config = dict(
    n_layer=10,
    d_model=384,
    n_head=3,
    n_kv_head=3,
    head_dim=128,
    d_mlp=1536,
    vocab_size=15576,
    activation='relu',
    norm='layernorm',
    norm_place='pre',
    norm_eps=1e-05,
    positions='learned',
    qk_norm=False,
    attn_scale=0.0884,
    bias='none',
    tie_embeddings=True,
    parallel_block=False,
    init='uniform',
    init_std_qkv=0.0226,
    init_std_o=0.0226,
    init_std_up=0.0226,
    init_std_down=0.0,
    optimizer='soap_variant',
    lr=0.00344,
    beta1=0.95,
    beta2=0.98,
    weight_decay=0.15,
    lr_head=0.0104,
    warmup_steps=200,
    schedule='wsd',
    decay_fraction=0.555,
    decay_shape='sqrt',
    final_lr_fraction=0.0,
    batch_tokens=262144,
    seq_len=1024,
    doc_mask=False,
    train_tokens=1335000000,
    steps=5093,
    dataset='wikipedia_en',
)
Each number is 128 + 32 x the weight over the matrix's rms, rounded and kept within 0 to 255. Layers, rows and columns count from 0.

# layer 6 attention output (transposed), 384x384, rms 0.115, rows 194-220, columns 128-255
[[101 132 132 134  76 155 184 139 129 138 132 123 141 150 107 123 124 135 130 104 124 131 117 154  93 131 187 141 129 124 149 125 117 140 136  97 102 108 143 137 146 102 101 114 149 153 132 128 118  93 133 131 142  95 148  80  86 124 152 149 185 126 191 120 114 166 123 119 113 137  92 162 149 169 136 152  89  93 132 105  89  96  84  96 147  94 105 121 148 130 127 128 129 124 163 129  92   1 151 148 155  89 144 117  86 207 126 134 142 146  85 146 159  76 103  83 136  68 139 116 110 120 110 153 160 115 142  99]
 [119 128 137 137 194 165 132 112 156 161 165 109 155 156 109 102 135 141 120 150 147  82 126 116 131  87  78  80 151 144 133  78 124 181 150 107 142 111 111 115 112 157 132  94 183  62 125 163  73 129 129 175 159 156  70  93 160 148  92 129 107 183 119 120 166 110 163 173  98  93 106 140  96 157 111 125  68 149 149 162 150 152 131 157 115 107 127 135 138  74 104 126 122 134 157 157 135 101  62 101 126 133 146 129 159 108 127 120 133 136 114 142 102 172 129  86 140 128 144 184  83 145 145 106 135 115 139 127]
 [144 128 156  82 144 124 126 118 103  94 107 177 131 162 129  72 114 128 142 106  90 125 112 130 116  86 102 133 126  96 136 124 159  89 109  91 129 117 159 122  96 146 108 149 126 118 153 107  84  77 159 107 114 118 100 120 141 153 130 122 160 116 179  98 149 146 164 143 106 165 136 140 132 142 105 138 129 102 100 129  94  90 144 135 156 102 145 120 110 142 124 141 147 130  86 116 145 135 118 132 106 132  65 155 128 115 145 111 137  99 128 124 122 115  95  99 157 140  99 159 112 127 139 159 163 123 121  94]
 [143 131 151 123 112 169 162 126  75 115 166 128 149 158 113 122 105 100 153 105 127 126 169 121 108 132 106 114  48 153 113 147 162 152 116 127 136 151  96  70 177 139 107  93 190 109 132 118 195 119 137 151 142 140  85 149 145 135 125 177 123 143 105 140  97  30 119 144 105 143 139 162  83 115 143  70  97 116 147 140 137 117  79 114  79 138 130 130 123 123 106 115 111  99 134 132 141 237 115 150 170 109 147 109 117 115 118  86 108  80 137 142  89 170 131 169 142 160 146  66 154  95 143 166 162 150 110  69]
 [ 89 136 126 120 118  67 154 143  80 125 109 132 108 143 148 128 159 168 113 127 137 141 133 116  99 118 138 130 104 181 113 134 137 150 122 126 128 139 115 117  92 129 158 151 148 127 160 122 133 136 111 132 194 158 159 128  98 178 139 150 149 133 122 126 152 201  90 138 133 142 146  76 132 105 129 124 177 143 152  84 166 135  93  83 135 157 156 169  83 169 150 142 101  79 158 128  79 102  82 106 131 151 141 133 106 188 107 122 139 126 111 104  75 125 186 123 141 127 102 121 156  93 138 127 149 161 127 139]
 [162 117  98 155 195 132 186 115 125 135 150 170 141 140 166 125 155 150  91 112 105 104 155 109 113  99 114  77 193 177 139  85 155 135 102 137 176  84 142 122 153 154 146 128 160  68  81 134 138 160  74  63 112 123 169 142 145 146 139 130 127 120 109 156 147 128 139  78 121 142 162 162 102 149 161 128 139 134 163  97 128 108  93 131 155 124 142 159 108 104 117 181 105 105  82 157 126 110 107 137 119 138 140  42 138 118 168 130 106  99 150  96 128 140 172 116 127 106 134 177 173 106 151 151  93 169 155 141]
 [108 147 171  48  96 141 220 156 154  91 111 131  63 121 141 151  99 136 113 144 152  98 143  97 148 123  82 168 123 149  82 142 105 162 121 127 103  12 132 107 127 158 134  96 155 137 147 131 142 119 176 132 148 149 145 151 120 170 143  83  94 177 150 124 139 124 134 156  87 214 144 131 159 103 173 150 185 163 127 179 146 107 137 141  74 129  93 130 137 141 140 108 103 176 107 140 182  43 131 139 119  99 110 150 161  88 130 119 146 121 158 107 136 112 142 138 115 140 126 131 159 155 126 119 134 104 184 115]
 [115 110 144 168  75 101  91 132  75 144 131  96 102 128 116  63 122 131 124 110 133 126 124 143 143 158 156  77 125  82 172 121 144 139 133 137 146 147 119 152 135  97 187 121 130 115 147  95  77 145  99 132  94 170 132 153 184 123 141 117 123 142 128 107  77 116 135 151 122 166 109  93 154 172 125 204 112  79 134 108 165 147 101 111 180 141 135  86  58 142 120 151 144 153 146 174  69 194 114 129 143 123 112 180 136  34 162 156 163 121 148 148 115 104 152  90 123  47 186 113 109 148 130 134 119  98 166  92]
 [137 136  84 155 145 181 179 185 129 181 131 166 136 182 128 188 157  83 145 134 103 123  90 121  95 160 130 134 156 103 119 116 115 150 171 125 157 136  94 129 115 158  72 134 126  91 117 124 157  74 125 113 143  71 140  90 170 125 117 112 118 138  96 166  79  99 184 165 130 133 190 123 159 160 122 156 126 120 126 111 113 105 109 105  82 116 110 184 107 106 186 124 119 156  91 141 140 103 129  92 187 143  63 110 114  56  72 147  99 168 106 139 128 110  97  84 164 139 182 147  98 155 125 120  99 133 140 125]
 [ 79 139 108 184  96  96 117  97 218 125 207 104 105 119 176 129  75 138 110 150 121  93 126 126 133 159 109 138 103 102 116 102 100 116 153  63 169 164 135 148 140 154  94 118 189 142 163 140 180 143 113 156 154 136 157 141 144 109 103 146 109 166 108 118  94 131  91 128 157 109  90 135 121 140  65 130 110 138 122  61 168 118 156 134  79 152 104  93 110 125 135  93 126 136 116 152 103  69 169 107  69 136 132 143 111 151 111 120 147  75 118 133 100  76 117 160 139 111 133  94 106  87 174 123  79 118 117  85]
 [113 122 150 157 157 139 173  91  74 115 173 125 149 115 161 143 170 135 154 154 112 108 140  95 136 147 113 124 157 147 133 112 119 116 105 122 162 178 135 134  91 130 142 115 155 130 172 159 116 160 145  91 164  97 121 122 172 101  98  99 140  22 151 126 132  89 152 136 120 132 155 135 192 136 130  98 131 102  97 116  76 132 124 120 132 159 140 127 106 126 174 138 196 132 128 135 109  61 130 104 104  60 152 131 150 139 101 100 154 175 111 191 140 105 108  92 112 136 126 117 120 142 130 218 139 185 137 162]
 [ 98 125 108 144 119  58  98  91 136 107 107  99 122 176 160 125  97  93  78 130  62 148 118  76 112 108 121 100  83 142  99  74 106 106  67 119 177 136 156 145 131 146 161 183 142 138 148 144 160  54 122 108 132 133 117 138 126 115 132 120 177 114 119 126 159 108 133 147  87 127 125 162  91 159 127  78 135 180 122 143 112 111 146  83 164 161 148 104 137  58 121  89 137 108 126 159 116 140 138 145 159  92 134 176  86 112 109 139 142 106  89 134  80 148 107 150 160 124 147 137 118 154 132 116 146 103 141 136]
 [124 105 153 141 101  86 140  73 124 165 103 100 113 136 127 127 120 119 124 131 153 133 111  67  92 118 102  78  51 142 113 152 183 106  87  63 149  57 110 113 121 121 138 151 178  64 138 126 116 142 116 105 131 150 110  75 111 111 142  74  79 123 108 129 162  80  54 105 149 104  86 116 106 131 141  96  81 100 122 162  90 150 108  92 137  81 126 132 102 113 140 111 137  85 120 129 104 154  95 162  96 140 104 132  95 195  85 124 114 118 152 135  97 131 168 195 143 110 120 146 128 133 157  89 155  43 115 123]
 [144 107 100 111 131  91 136 101 139 129  95 161 112 121 129 134 182 130 115 105 105  98  79 128  88 148 129  86 115 190 142 118  64 175  97 146 168 144 114 139 148 173 108 120 153 113  84  90 101  90 128 145 147 146 107 104 126 133 120 131 138 151  84 145  96 118 125 177 126 169 154 149 151  69 147  93 111 130 127 111 114 104 156 123 111 128  98 127 191 156 137  96 143 163 183 123  68  31 120 108  85 134 135 127 114 156 132 136 159 108 159 125 162 124 129 103  95  93 128 123 129 133 155 172 123 119 131 150]
 [120  89 150 115 124 166 110 185  83 127 154  86  80 144 107 127 115 111  40 151 173 152 120 101 182 115 139 125 121  50 110 121 132 140 119 104 130 141 130 131 110 127 114 112 119 131  67 129  94 111  87 140 104 116 138 105 118  86 105 118  68 160 111  98 100 143 141 107 120 133 175 136  87 153  79 143 139 140 149 114 177  45 178 136 126 138 124 154 168 148 230  96 103 147 172 147 149 123 158 160 171 134 124 179 155 155 129 123  87 126 166 169 100 136  84  98 174 120 149  70 150 106 156 106 187 106 136 158]
 [110  95 146  82 163 119 145 123 105 142 144 141 128 140 117  94 125 117 101  63 153 171 166  79 116 123  89 141 150 114 146 121 173 108 112 126 159 168 104 196  74 107 165 106 133 157 109 174 128  97 119 129 150 109 143 141 123  99 134 135 123 101 133  78 175 145 114 118 130 138 128 131  98 155 158  90 189 149 148 144 121 148 125 100 178 128  92  89 149 157 142 172 129 159 130 182 155  87  87 157 102 115 142 166 111 143  89 125 129 123 111 111 165 130 101 113  64 157 110  82 109 109 139 114 101  98 116 149]
 [142 186  98 159 143 108 114 123  92 152  87 143  90 190 101 141 156 167 124 115 114 164 123  59 159 120 160 101 132 127 134 128  98 153 120 191 132 117 196 127 152 116 154  87 117 169  87 125 135 130  79  99 171  75  86 155  99 103 155 157 113 108 108 119 158 102  71 113  98 113 132  94  99 169 136 143 162 144 152 132 155 116 109 111 159 136 121 102 194 158 130 133 140 158 128  85  91 194 109 106 125 130 166 126 121 136 133 111 102  82 110 150 134 144 163 163 150 194  85 116 162  99 116 123 127 137  95 106]
 [ 73 127 134 130 118 184 183 194  62 112 146 104 129  78 116 156 110 136 118 115  99 164  94 187 102 133 134  93 130 121 114 114 124 120 128 156 147 156 125 117 116 176  99 124 117 134  92 107 105 150  98 153 129 177 137 113 107 130 113 129 125 145 168 139 102 139 127  57  81 109 104 131 121 178 114 122 109 135 199 138 194 105 133 114 146 143 147 131 147 159 170 154 183 130 126 136 170 128 100  54  82 146 134 113 113 134 153 165 167 126 161 130 183 106 138 143  92 133 116 148 135 113 157 135  57 111 141 128]
 [125  92 103  89 139  64 116  89  76 133 172 143  32  70 153 121 148 157 143 135 102 134 166 133 159 125 157 135 148 109 115  86  54 152 129 149 100 153 137 122  77 132 133 119 131  97 134 181  77  95  61 187 116 162 100 147 130  94  67 144  88 148 166 135 165  73  78 142 170 145  83 128 119 167 147 122 189 107  50 133 105  88 157 124 111 141 150 104  97  91 166 108 124 104 102  80 159 136 155 123 132 160 100  91 164 145  82 182 143 127 100 110 145 120 135  98 112  65 158 113 122 123 167 140 178 107 148 107]
 [ 91 132 196  51  96  70 164 125 105 142 104 226 151 116 103 109  57 136  98 116 154 124 112 125 151 121  99 129  85 152 128 124 131 120 102 124 141 130 140 151 139 114 122 114 120  82 163  74 142 138 149  99 154 136 160 145 133 175 119 118 158 115 142 109 130  91 122 158 149 124 126 102 119 123 148 114 135  87 113 163  95 125 144 128 119 174  97 122  90 111 145  67 147 102  91 180 104 120  86 127 148  99 135 169 130  77 121 151 107 128 147 110 124 156 173 105 159  80 113  83 127 114 165  79 112  87 126 148]
 [117 173 153 109 152 133 123 131 105  90  96 113 170 150 145 150 107 129  75 153 125 155 171  88 163 160 109 141 122 149 121 156 113 135 115 108 102 116 117 115 124 154  76 114 104 131 121 132  91 168  93 155 120 139 158 122 115 110 198 139 163 145 152  96 164 111 147 135 168 102  94 128 124 154 111 173 154 141  97 139  84  96 115 133 106 107  98  97 150 155 132 186 103 146 152  86 122  67  87 122 145 135 107 111 163 119 126  92 178 128 105 149  81 145 170 120 136 110 120 171 132 101 154  45 179 133 173 154]
 [139 153  98 157 154 139 151  70  63 126  90 108 122 130 112 134  89 108 115 133  97 110 121 100 104 128 124 123 129 137 120 127  97 101 100 131 160 145 119 120 128 114 113 145 143 184 103 136 114  81 117 140 132  98 172 170 152 116  99 114 114 127  99  91 108 127 162 177 105 148 102 145 142 134  80 118 102 122 132 102 136 122  98 124  86  90 104 139  65 185 146 107 169 111  65 147 161 171  98 134  80 126 169 144 182 181 105 151 129 129 101 147 145 120 115 136 103 112 131 132  92 175 128 143 170 103 127 113]
 [ 97 138 126 157 171 171 138  69 174 149 122 125 154 117 111 109 144 183 117 171 103 186  99  92  93  71 179 156 107 156  86 129 170 106 148  93 135 125  14 175  63  79 119 117 112 104 113 121 176 110 137 105 156 127 135 123 144  77 126 142 114 146 140 132 116 166 159 180 154 154  83 154 111 143 114 102 144 139 108 122 138 137 160 148 128 149 162 131 103 111 152 175 137 120 154 114 121  91 105  93 104 124 108 153 101 115 128 125 152 141 125 161 173 124 117 125 130 140 158 138  83 147 133 127 100 131 142 152]
 [ 86  72 160  77 146 129 124  96 141 105 129 150 142 170 134 168 142 123 126 131 143 182 131 119 139 128 119 106 118  78  98 165 102 153 112 126 103 131 156  96 129 119 170 156 154 135 138 123 165  81  95 170 142 153 125 129 129 166  77 137 113 143 108 141 173 150 142  80 196 194 148 115 136 177 123  72 120 161  90 128  97 115  91 124 160 152  64 141  85 146 114 163 157 126 188 134 173 255 125  79 152 111 120  76  98 178  94 114 121 150 166 157 132  90 152 100 117 109  74 136 126  82 109 112 111 144 108 142]
 [185 126 113  98  91 165 142 110 136  88  77 179 133 142  78 141 147 208 140 124 169  74 158 119 117 117 115  99 116 137 155 119 179 117 160 123 142 140 100 111 127 112 124 182 114 120 158 133 140 110 139 163 125 127  92 169 166  75 155 131 126  93 117 147 111 133 123 106 138 131 161  86 185 141 151 100 159 173 124 114 149  60 116 190 133 129 140  68 132 130 133 130 112 113 144 109 131 182 107 115 135 114  69 105 149 106 100 143 130 105 145 150 167 112 168 146 101 157 130 146 186 109 136 123 108  76  42 112]
 [175 127 180 136 116 141 114 115 138 173 111 132 119 137 132 152 123 151 105 181 200 123 135  92 158 101 167 132 153 115  82 132  93 121  96 137 127 177 119  89 140 148  57 131 106 117 138 142  68 102 116 116 135 137 142 128  96 154 137 124  96 134 147 137 146 178 126 149 132 155 110  97 199 145 119 115 126 170  96 123 199 121 149 110  90  93 132  77 142  68  87 141 160 115 170 157 156  68 104 122  69 114  98 132 139 139 181 159 121  75 129 117 174 135 118 153 177 118 152 135 148 136  87 111 119  87  72 137]
 [123 183 100 144  81 169 148 102 129 149 126 133 117  99 118 102 102 120 118 105 106 129 118 166  96 146 133  79 152 175 114 108 110 127 178 153 118 153  58 126 190 119 129  81 114 141 157 162  84 121 149 107 136 183 175  85 121 149 133  99 118 124 149  78 145 127 145 148 135 113 125 167 106 120 131 139 138 127 147 140 130 153 174 114 111  80  96 116  93 121 125  66 115 139 124 107 185  83 159  98  58 186 128 138  79 141 134 100 109 139 172 118 133 134 159 190 136 112 142  90 137 130 108 107 123  88 130 109]]
# layer 6 attention value, 384x384, rms 0.121, rows 195-221, columns 128-255
[[165  95 123  77 107 112 127  93 210 104 182 147 118 115 165 117  89 204 121 201 168  99  97 112 108  74 134 138  68 144 104 119 128 118 163 120 123  31 114 114 143  59  97  75 104 149 132 147 119 100  79  71 136 157  88 117 127 135 145 159 206 172 136 170  83 156 139 103  84 193 152  81 130  96 119  94 101 138 140 121 129  98 155 123 124 107 101  87 104 169 179  95 170 104 137  85 121 186 124 178 102 136 107 116 126 136 107 164  88 150 167 131  76 140 143 101 128 143 124 144 128 104 122 136 109 135 122 138]
 [ 76 110 126 113 146 140  99  36 130  93 138 124 109 164 115 108 121 154 146 106 151 118 159 152 118 154 122  92  95 106 128 138 141 142  85 153 139 152 173 199 107 128 162  95 127 160 126 174 117 119 127  99 128  87 151 149  97 124  81 100 128 118 171 138 152 123 127 107 123  98 124 124 149 154  97 172 133 144 147  90 132 141  80 112 142 130 130 148 225 113 104 126  64 173  80 149 168 105  96  96 111 127 159 108 150 120 107 144 141 144 143 168 151  68 145  78 141 174 117 178 109 166 153 139 150 171  78 115]
 [178 123 122 116 152 120 117 120 106 100 158 165  80 165 120  90  80 108  82 116 130  99 121 146 145 142 124 210 168 187 126 157 100  99 158 132 127 123 203 157 119 129 126 131 124 164  71 127 182 151 101 160  80 171 102 157 154 123 120 155 104 131 117 122 158  95  93 143 159 136  92 129 154 136 142 141 120 146 194 142  77 123 134 148 108 159 122  81 122 139 119 122 169 156 155 155 104 125 136 164  69  95 158 214  72 129 143 157 165 114 161  99 120 125 140 158 172 107 130 186 153 112 169 125  96  93 137 113]
 [159 144 140 130 152 116 201 120 123 144  96 180 146 144  73 183 137 220 139  73 132  84 106 115 130  81 148 168 118 170 116 115 128 128 142 108 135 190 120 112 104 163  50 209 155 127 129 101  58 118 143 149 153 119  71 200 151 117 135 147  49 142 117 184 114 139  81  73 129 112 146 110 118 108 150  69 137 154 159  91 162 113 120 122 102 191 165 146 129 134 114 116 121  90 144 148 148 143 124 102 103 133 121 158 108 189 166 148 129 104 141 192  94 108 137  57  80 142 149  73  79  92 168 103 122 153 183 140]
 [110 126 131 118 124 185 125 134 118 155 122 177 141 136 118 108 125 125 110 124 102 152 150 141 108 117 163 106 125 191 129 100 134 111 149 135 120 123  95  85 134  95 150 120 111 125  86 142 118 150 128 142 127 131 125  85 138 134 153 130 108 114 187  97 135  95 120 113 109 143 156 102 105 136 124 141 171 132 122 135 137 135 193 148 100 139 139 152  72 141 104  81  73 122 121 111  94 114 147 109 151 150 128 201 153 104 150 153  93 164 122 138 109  88 128 171  89  79 148 142 152 108 177 130 150 149 116 125]
 [182 116  94 162 165  73 165 125 130 129  57 130 137 141  96 133 196 137 100 100 134 107 105 123 138 149 103  92 188 107 161 183 168 137 123 111 126 124 117  22 145 176 117  69  87 180 164 184 140 145  82  75 117 137 113 145 121 123 188 209 148 107 122 130 113 140 128 156 144 173 190 161 124 144 128 113 113 131 125 116 144  87 139 173 150 110 114 126 108 161 209 109 129 125 122 114 181 102 148 110 134 129 154 103 120 122 206  68 125 138 159 147 125 135 156 128 105 129 152 123 123  83 161 119 152 125 131 143]
 [ 90 115 156 123  80 138  94  55 144 145 145 140 151 135 167 132  90  94 118 173  76 122 133 133 135  86  49 109 141 186 122  98  82  70 151 145 130 123 134 130 137 173 166 161 102 155 160 139 143 100 105 137 121 138 111 108 186 144  90 105 125 177 123 121 151 159 153 170 139  45 153 107 162 117 115 202 118  65 144 151 146 175  64  96 110 120  95 127 162 116 122 127 154 125  68  82 144 130  86 105 144 157 136 116 133 163 128 124 143 151 118 158 182 138 109 146 147 146 121 114 113 143 133 117 108 101 160 116]
 [132 104 134  67 127 134 138 147  93 154 127 102 132 115 230 133 142 127 169 134 170 134 111 131 107 158 149 169 174 127  96 141  99  96 121 144  88 122 138 123 160 137 138 133 138 136 127 110 227 123 134 151 130  78 168 163 177 157 128 146 156 122 146 130 160 164 155 104 157 129 119 136 109 144 113 131 134 158 182 187 207 179 145 122 125  67 111 115 140  95 110 129 173 126  85 175 137 134 114 103 124 128 122 147 138 148 123 165  84 124 131  39 130 133 165 190 131 147 143 149 102 143 144 117 172 169  72 153]
 [100 132  85 110 121 186 108 121 163 121 152  96 188 199 125 172  48 118 142 133 126 158 197 129 110 119 136 165 163 130 150  84 169 141 143 140 141 172 172 123 139 166  59 108  85 136 155 126 157  87 154 138 163 109 117 162 144 172 131 130  96 129 113 159  92 188  86 124 144 115 109 138 114 137  65 143 167 110 120 134 102  98 104 168 178 137 129  96  96 130 146 135 128 111  94 118 159 149 109 130 159 121  99 118 164 123 127 108  89 180 120 106 190 106 175 147 128  82 107 187 117  78 100  58  71 110 116 103]
 [134 178 112  82 160 131 181 113 139 155 103 116 152 132 158 101 114 115 169 124 112 165 132  36  93 123 117 123 128 136 138 102 147 104 159 116 157 169 103  58 114 132 153 147 102 104 131  81 136 101 145 133  72  95 144 141 138 193 135 141 160 110  92 171 124 176 187 128  60 174 123 139 109 121  99 134 159  47 128  89 116  99 122 129 171 127 143 141  91 127 147 148 169 151  98  75 184 109 154  95 108 119 130 125 152 144  98 127 144  96 146 138 141 106 150 149  99 139 133 108 145 150 152 164 114 160 106 145]
 [174  98 111 119 152 195  26  77 103 148 111 137 154 146  76 146 174 163  54 139 116 128 125  90 139 126  82 111 182 130 155 111 130 132 140 105 131 134 147 131 101 126  90 153 150 135  83 163 121 147 144 144 147 141  93 159 110 103 123 116 107  73 114 138 120 117 137  96 135 144 142 156  60 118 134 147 147 115 119 124 134 125 128 137  98  93 124 121  92 153  64 146 169 107 103 136 155 133 122 142 123 151 116 156  79 107 101 124 119 120 104 140 177 146 143 148 158 131 134 132 101 110 147  98 176 174 155 177]
 [116 164 158 170 191 131  92 111 148 119 162 130 145 106 192 109 122 146 147 153 127 117  48 134 185 148  81 118  73 125 159  96 103 150 195 126 140 164 118  69 162 120 121 162 135  59 162 160 135 137 144  51  50 146 133 124 112 161 126  99 133  93 114 169 147 137 144 109 145 160 145 112 175 179  96 141  99 102 134 169 127 123 137  80 117 117 131  98  92 189 131 188 129 131 156  83 142 132  88 124 129 148 151  87 164 122 131  74 156 155 114 193 181 172  95 105 142 108 205 142 130 117 141 131 112 148 128 168]
 [121 164 126  96 116 138 147  96 176 131 134 112 115 117 131 152 100 137 165 125 137 154 120 125 101 112 198 140 149  82 149 127 144 197 125 103 161 103 137 105 118 108 162 143 187 146 142 145 115  87  96 142  95 143 160 168 158 143 124  97 108 185 149  55 104 100 114 156 129 175 148 109 106 112 175 129 133 153 156 122 114 105  77 144 152 145 100 128 168 144 106  95 172 125 142 127  87 132 131 103 205 137  85 131 111 122 103  72 153  91 124 141 109 123 119 152 144 110 144 124 105  88 176  74 115 101 128 101]
 [ 77 124 141 163 143 143 153 168  77 171 119 106 173 184 179 173 108 145 147 150 149 179 128 142 112 129 170 117 121  82 182 119 130 131  95 184 142 124 127 126 116  46 123 112 136  96 102 131 135 107 140 129 114 131  93 160 135  95 161 118 124 125 158 166 109 206 104 194 120 119 150 119 139 112  75 145 130 140 132 100 114  81 125 179 145 139  97 110 161 202 115 116 141 201 143 165 118 122 149 134  96  82  99 142 122 150  79  93 144 174 115 186 140 149 137 188 127 142 173 126 134 136 118 169 137 126 120 132]
 [138 149 156 132 170 140 116 151 129 130  27  98 114 153 139 171 104 179 116 126 103 129 114 131 132 130 116 122  89  84 121 122 194 104 159 125 108 135 189 106 129 122  98 153 168 155 122 119  78 180 103 110 175 108 113 132 168 146 109 147 162 100 145 185  91 128 156 131 116  87 132 134 118 158  92 102 113 136 151 143 204  94 153 147 162 188 177 117 115 156 128 214 147  82 172 186 163 104 103 124 106 146 110  86 124 118 118 135  43 143  91 170 125 141 111 148 154 115  88 117 122 127 108 136 141 138 124 184]
 [102 123  98 106 109 150  82 143  80 130 177  98  84 123 112 115 111 143  80 136 122 114 148 109 134 126  85 120 121 159 156 139  99 192 133 102 144  94 143 148 142 125 107 139  83 141 121  98 127 142 126  95 162 121 143 117 167 126 167 112 162  78 184  92  89 102  84 140 157 119  94 141 146 115  98 124 158 157 115  92 126  86 105 149 161 189 134 173 141 135  68 161 145  99 168  92 114 146 153 106 228 122 145 160 139 148 100 124 126  88 118  98 126 124 149  77  95 129 157 146 157  71 158 222 132 125 139 118]
 [140 121 142 115  97 121 192 145 160 168 134 158 113 108  81 103 123 152 133 165  86 130 144 121 127 159 142 121 108 122 132 137 162 108 109 125 102 101 120 109 115 133  45 125  70 123 135 127 159 128 111 153 151 155 137 127 167 183 185 127 142 129  75  95 161 179 125 126 149 186 127 132 144 135 108 155 183 121 127 129 164 116  99 164 191 136 109 103  78 131 148 104 124 112  63 172 124 152  83 154  86 132 145 145 172 109 123 111 166 114 119 161  89 119 141 122  66 161 105 177 118 139 134 163 107 178 131  80]
 [105 100 172 140 118  97 158 126 120 127 153 147 165 124 169 210 103 140 129 130 175  73 139 142 127 117 119  88 197 153 177  88 152 152  67 193 156 172  94 147 126 168 165 122 153  57  91 173 160 113 148 170 169  83 184 109  90 105 148 155  75  97 102 173 112 161  81 163 105  90 123 126 113 162 115 111  96  54  76 121 163 130  94 213 155 113 160 128 130 118 156 108 149 161 120 102 128  95 127 146 115  76 123 127 131  74 144  35 119 123 143 132 108 139 166 147 161 148 126 152 116 126 151  70 158  93 177 142]
 [ 96 189 148 117 173 129 170 102 126  85 127 131 156 189 106 159 128 144  71 123  90 162  66 164 107 118 132  95  98 162 165  89 157 139 163 129 168 130 100 106 132 133 159 162 122  77  86 162 102 126 152 122 155 124 138 156 158 116 105 149  76 116 130 157 139  57 168 119 138 167 164  84 121 156 162  76 147 120 126 162 118  71 164 145 127 129 101 132 108 208  84 147  88 137 136 177 109 122 165 110 137 131 118 100 148 130 131 150 183 118 178  92 135 113 162  94 136 157 103 117 112 141 139 170 136 161 141 145]
 [129 142 152 137 132 143 175  99 136 185  89 120 131 106 114 151 156  99 107 144 151 109 146 124 120 148  93 134 123 140 134 148  85 165 108 139 131 117  65 184 114 149 152 142 135  93 184 128 145 164  81 187 133 153 168  99 132 135 117 101 117 112 222 124 139 138 119  95 105 123 132 126  71  73 165  85 137 126 158 182 103 130 163 127 124 142 156  67 111 139 102 193 139 138  96 108 128 187 114 124  92 120  96 118 149  98 116 155  44 183 141 135 164 132 152 114 134 160 153 145 156 175 108 141 130 115 130 151]
 [127 124 155 105 125 148 127 184 112 149 132 143 114  98  87 143 104 157 104 118 175  99  59 146 123 147  96  95  82 100  71 140 124 135 131  39 126 177 144 140 152 134 159 156 113  91  80 136 172 182 166 137 186 116 163  56  77 166 130 167 195 150  85 144 126 122 112 164 145 127 151 155 108  50  63 160 112 142 133 142 145 164 100 118 118  92 133 142 101 156 162  98 122  98 129 150 162 115 130 144  82 100 143 171  57 100 153 143  91 170 134 161 114 116 124 102 166  86  69 134 138 130 130 115 123 112 156 123]
 [141 154 164 131 149 117  33 130  94 139 133 192 157 121 135 164 118 155 193 121 123 151 129 120 149 150  93 140 143 184 107  61 121 112  79 130 148  94  75 109 147 137 132 181 167 132 126  85 178 136  92 154  94 134 164 163 118 115 105 133 126 180 160 149 119  99 159 137 140 154 148  94  70 103  82 139 131  96 134 115 113 117  88 102 141 139 144 119 127 145 112 126  70  93 221 169 117 114 136  98  65 186 121 107 102 114 178 155 123 111 122 189  98 204 139 124  73 159 115 117 103 176  64 150 136 145 123 140]
 [124 153 108 163 116 141 151 153  93 204 187 196 127 136  88 137 113 130 113  89 109 114 135 161  80 145 156 112 113 181  99 139  72 168 111 152 151 170 134 200  85 114 101 151 115 146 140 110  67  87  82 125 155  86  95 142  25 119  92 162 132 119  88 162 114 188  85 167 152  84 105 117  90 100 211 126 127 115 107 144 112 163 136 149 107 159  48 210  79  89 124 103 113 139 170 124 121 120 144 134 173 136 104 108 115 104 110  80 123 146 195 164 134 135 152 121 145 106  88  53 124 130 107  96 127 155 139 122]
 [106 118 182  82  89 106 144  97 100 147 165 136 159  99 125 106 186 120  95 149 147 166 111 164 147 115 127  80 150 159 120 129 118 144  94 155 131 118 148 173 138 175 110 147 152 161  83  91  99 121 154 159 109 100 151 124  77 142 148 130 121 102 146 111 179 137 146 158 134  53 144  83 147 134 148 128 140 142 140 133 133 124 140 168 124 145  89 135 139 161 110 128  61 117 167 145 132 142 153 121 143  98 132 112 127 139 163 100 158 157 123 118 130  81 160 138 156 127  85  91 125 142 152  84  99  66 117 115]
 [147 157 160 140 154  88 148 130 112 117  70 111 183 121 122 150 136 100 152 105 102 209 178 144 125 146 140 166  89 109 130 113 105 105  85 171 195 156 131 115  47 110 117  63 128 127 132 116 132 100  76 109 159 154  97 112  80 165  99 207 147 120 129 122  89 139 148 153  97 134 163 128 129 114 146 150 168 143 113 189 101  85 149 135 176 194 117 102 124  99 113 134 103  92 155 143 156 109 134 107 134 156  89 121 131 116 117 102 144 140  69 144 147 119 107 158 167  92 128 190 115 170 122  91  91 122 163 103]
 [122 106 154  91 227 151 114 111 131  92  93  91 125 126 138 124 139  80 150 121 130 134 125  91 150 112 128 112 153 130 134  52 207 176  74 159 194 183 148 128 135 158 137 105 124 117 122 117 156 172 132  66 179 139 126 110 125 165 113 117 179 114  95 102 108 106 106 212 139 154 147 103 159  82  96 153 126 120 120 111 129  94 145 157 168 135 162 157 123 114 211 135 131 125 185 109 139 123  80 141 143 189 142 103 121 127 156 183  92 204 134 137 117 169 151 147 108 149 142 173 110 103 117 102 124  66  92  66]
 [128 176 118  88 109 108 146 121 142 149 132 125 115 122 154 148 126 121  81 108 183 166 125 122 137  95 177 114 147 146 145 116  50 148  92 171 149 154 110  96 135 104 138 112 103 112 135 125 150 109 106 164 171 110  90 137 152 143 118 151 105 111 123 106 111 129 132 143 161 126 133 142 126 135 149 137 137 111 109 148 155  88 121 148 113  99 138 157 177 121 184 149 119 159  99 101  91 118 102 130  94  84 144 121 109 139 148 118 117  85 125 131 138 127  85 122 155 118 146 105 155  56 146  85 128 102 120  96]]